Part of a small language model's weights: 15 layers.
Each number is 128 + 24 x the weight over the matrix's rms, rounded and kept within 0 to 255. Layers, rows and columns count from 0.

# layer 2 MLP up, 512x96, rms 0.126, rows 60-79, columns 64-95
[[193 183 149  91 179 115 122 123 110 125 121 158 145 129 133 145  95 155 136 101 147 139 191 141 151 125 117 130 137 131 129 148]
 [ 56 157  91 176 155 146 160 127 159  86  86 173 107 134 121 129 135 115 127 109 171 134  94 160 136 150 105 133 133 146 132 109]
 [ 95 113 107 101  94 128 159 152 123 127  64 132  74 163 112  99 143 118  84  95 127 122 135 146 103 141 118 145 143 166 146 105]
 [164 107  85 139 134 113 106 110 152 122 116 138  88 120 111 119  97 132 141  68 150 131 110 151  84 128 159 135 107 164 144 133]
 [114 130 120  99 148 145 152 103 112 106  99 204 146 155 136 120  81 107 120 155  98 153 160 141  87 120 123 103 127 148 115  98]
 [ 90 140 125 156 110  93 116 112 115 132 145 135 107 148 127 140 145 135 118 107 180 120 135 200 116 112  62 125 114 135 132 139]
 [ 97 145 140 137 165 118 152 148 115 153 148 138 126 132 128 122 140 106 126  96 168 145 152 145 171 146 119 121 145 184  95 146]
 [135  88 154 127 114 104  79  93 104 164 118 133 133 160 164 102 117 129 146 116 152 139  80 121  60 143 106 143 139 130 132 107]
 [132 116 158 133 125 142 120 124 148  96 124 117 138 153 155 136  70 148 171 145 119 112 126 120 142 121 105 149 143 155 150 134]
 [136 120 145 102 112 143  97 130  97 159 169 115 134 125 127 154 126 100  93  92 167  76  87 126 141 206 146  74 142 124 147 125]
 [ 89 124 134 147 138 135 177 150  97 149 116 150 184 189 118 108 188 114 103 145 110 141 177 129 129  90  98 137  81 110 140 176]
 [ 97  56 105 144 156 162 144 142 124 174 160 125 128 160 127  90 147 127 141  95 120 108 146 137 136 127 141 147 128 155 134 106]
 [119 152 120 131 168  93 131 173  70 111 184 123 156 136 104 164 139 155 152 128 104 105  80 145 107 196 146 158 170 115 138 107]
 [139 115 192 129 108 103 128 157 161  88 123 124 145 157 161 154 110 102 119 154  98 121 131 131 145 155  84  84  92 137 131 127]
 [ 98 130 102 146 108 104 130 103 123 130 123  66 187 145 109 136 101 139 132 132 133 102 129  89  85 158 124 135 132 126 132 130]
 [130  94 138 138 121 107 137 155 106 139 124 133 121 131 181 121 148 103 123  94 102 119 113 126 118 102 117  85 157 127 121 154]
 [112  65  98 106 115 108 131  51  92 142 133 190 133 161 180 132 133 125 172 140 137 133 151 112 101 129 123 144 173 193 131 155]
 [127 108 126 118 103 139  71  99 156 107 123 103 105 163 147 126 131 119 112 163 165 145  97 121 117 135 127 121 109 130 147  96]
 [112 108 134 117  86 133 166 143 151 128  72 171 149 142 169 102 126 146 123 102 190 145 138 132 107 145 112 113 148 173 130  52]
 [ 93 150 139 157 103 154 123 134 148 124 139 131 129 118 120 132 123 135 117  97 115 154 109 105 131 191 119 164 143 126 127 151]]
# layer 2 MLP down (transposed), 512x96, rms 0.11, rows 60-79, columns 64-95
[[198 145 140  90 138 143 129 147 109  90 142 146 148 118 154 158  79 145 157 119 118 166 172 148 143 146 119 143 117 106  70 158]
 [ 88 148  86 116 121 124 167  90 141  83 154 176 111  80 116 163 146 167 103 121 166 147  89 123 114 161 103 147 107 109 135  87]
 [112 116 112  85  47 121 121 160 138 123 114 108  80 130 140 123 174 151 114 103 123 131 131 157  98 102 109 128 152 156 130 121]
 [154  82 180 122  95 126 107 143 115 160 135 161 158 137 138 160 143 111 166 161 135 140 157 125 109 117 142 177 118 128 151 153]
 [103 121 131 112 149 175 121 130 107 157 144 171 126 147 164  93 169  98 126 176 168 142 111  72 111 107 161 125 107 109 110 131]
 [100 136 112 122 105 120 136 106 148 135 116 103 116  98 136 128 107 180 139 151 120 155 123 136 145 142  97 152 115 125 127 133]
 [ 97 117 118 133 145  92 131 155 146 151 135 138 135 124 165 137 125 143 162 104 107 123  83 109 151 139 161 121 116 163  95 135]
 [160  74 170 106  90 114 129 107 148 119  85 136 148 165 180 109 121 110 145 144 135 145  96 103 102  66  99 140 142 147 113 164]
 [159 118 127 168 108 131 102 131 135  75 139 115 115 140  94  72  82 107 176  93 130 130 111 120 171 106 138 165 136 157 154 157]
 [186 132 116 106 115 145 115 150  76 129 191 110 117 129 117 148 145 117 119  79 141  81 102 120 108 155 136 114 115 101 130  94]
 [ 70 128 127 129 100 113 159 154 123 150 112 138 148 164 109 156 139 106 177 158 110 119 110 124 136 111 161 127 148  95 171 171]
 [127  89  91 120 138 139 127 135 100 131 132 115  94 136 124  74 133 114  95 102 100 103 111 132 117 137 139 153 133 141 129 112]
 [114 153 141 124 175 128 136 164  81  91 193 129 137 147 108 131 142 131 158 123  85 115  78 136 105 188 133 149 154 122 177  83]
 [121 102  93 110 138 149 106  88 136 147 106 141 120 114  79  88 153 160 146 124 126 148 138 185 117 103 167 172 160 130 133 160]
 [146 142 157 112  88 136 133 104 138  78 110 152 121 120 152 125 106 107 155 152 105 126 144  87 136 121 141 134  73 119 133 171]
 [112 147 142 121 112  98 115 140 107 168 159 118 141 109 106 103 118 100 150 103 117 130 136 155  95 144 140 122 117 132  99  96]
 [107 119 143 141  93 148 140  92 131 130 100 142 170 151 171 159 123 159 122 143  91 115  97 104 131 113  97 129 122 110  99 167]
 [189 122 156 161 130 124 171 155 100 111  99 127 105 109 138 130 107 144 138  90 106 100 137  87 137 140 143 110 124  96  97 154]
 [115 100 153 138  72 101 140  85  68 109 110 143 154 166 198 116 138 160 131 129 159 140 135 136 119 128  35 126 146 132 134  85]
 [138 124 124 123 113  98 104 146  96 104 136 107 123 113 146  97  99  97 157 109 131 137 111  80 136 113 150 139  91 102 165 129]]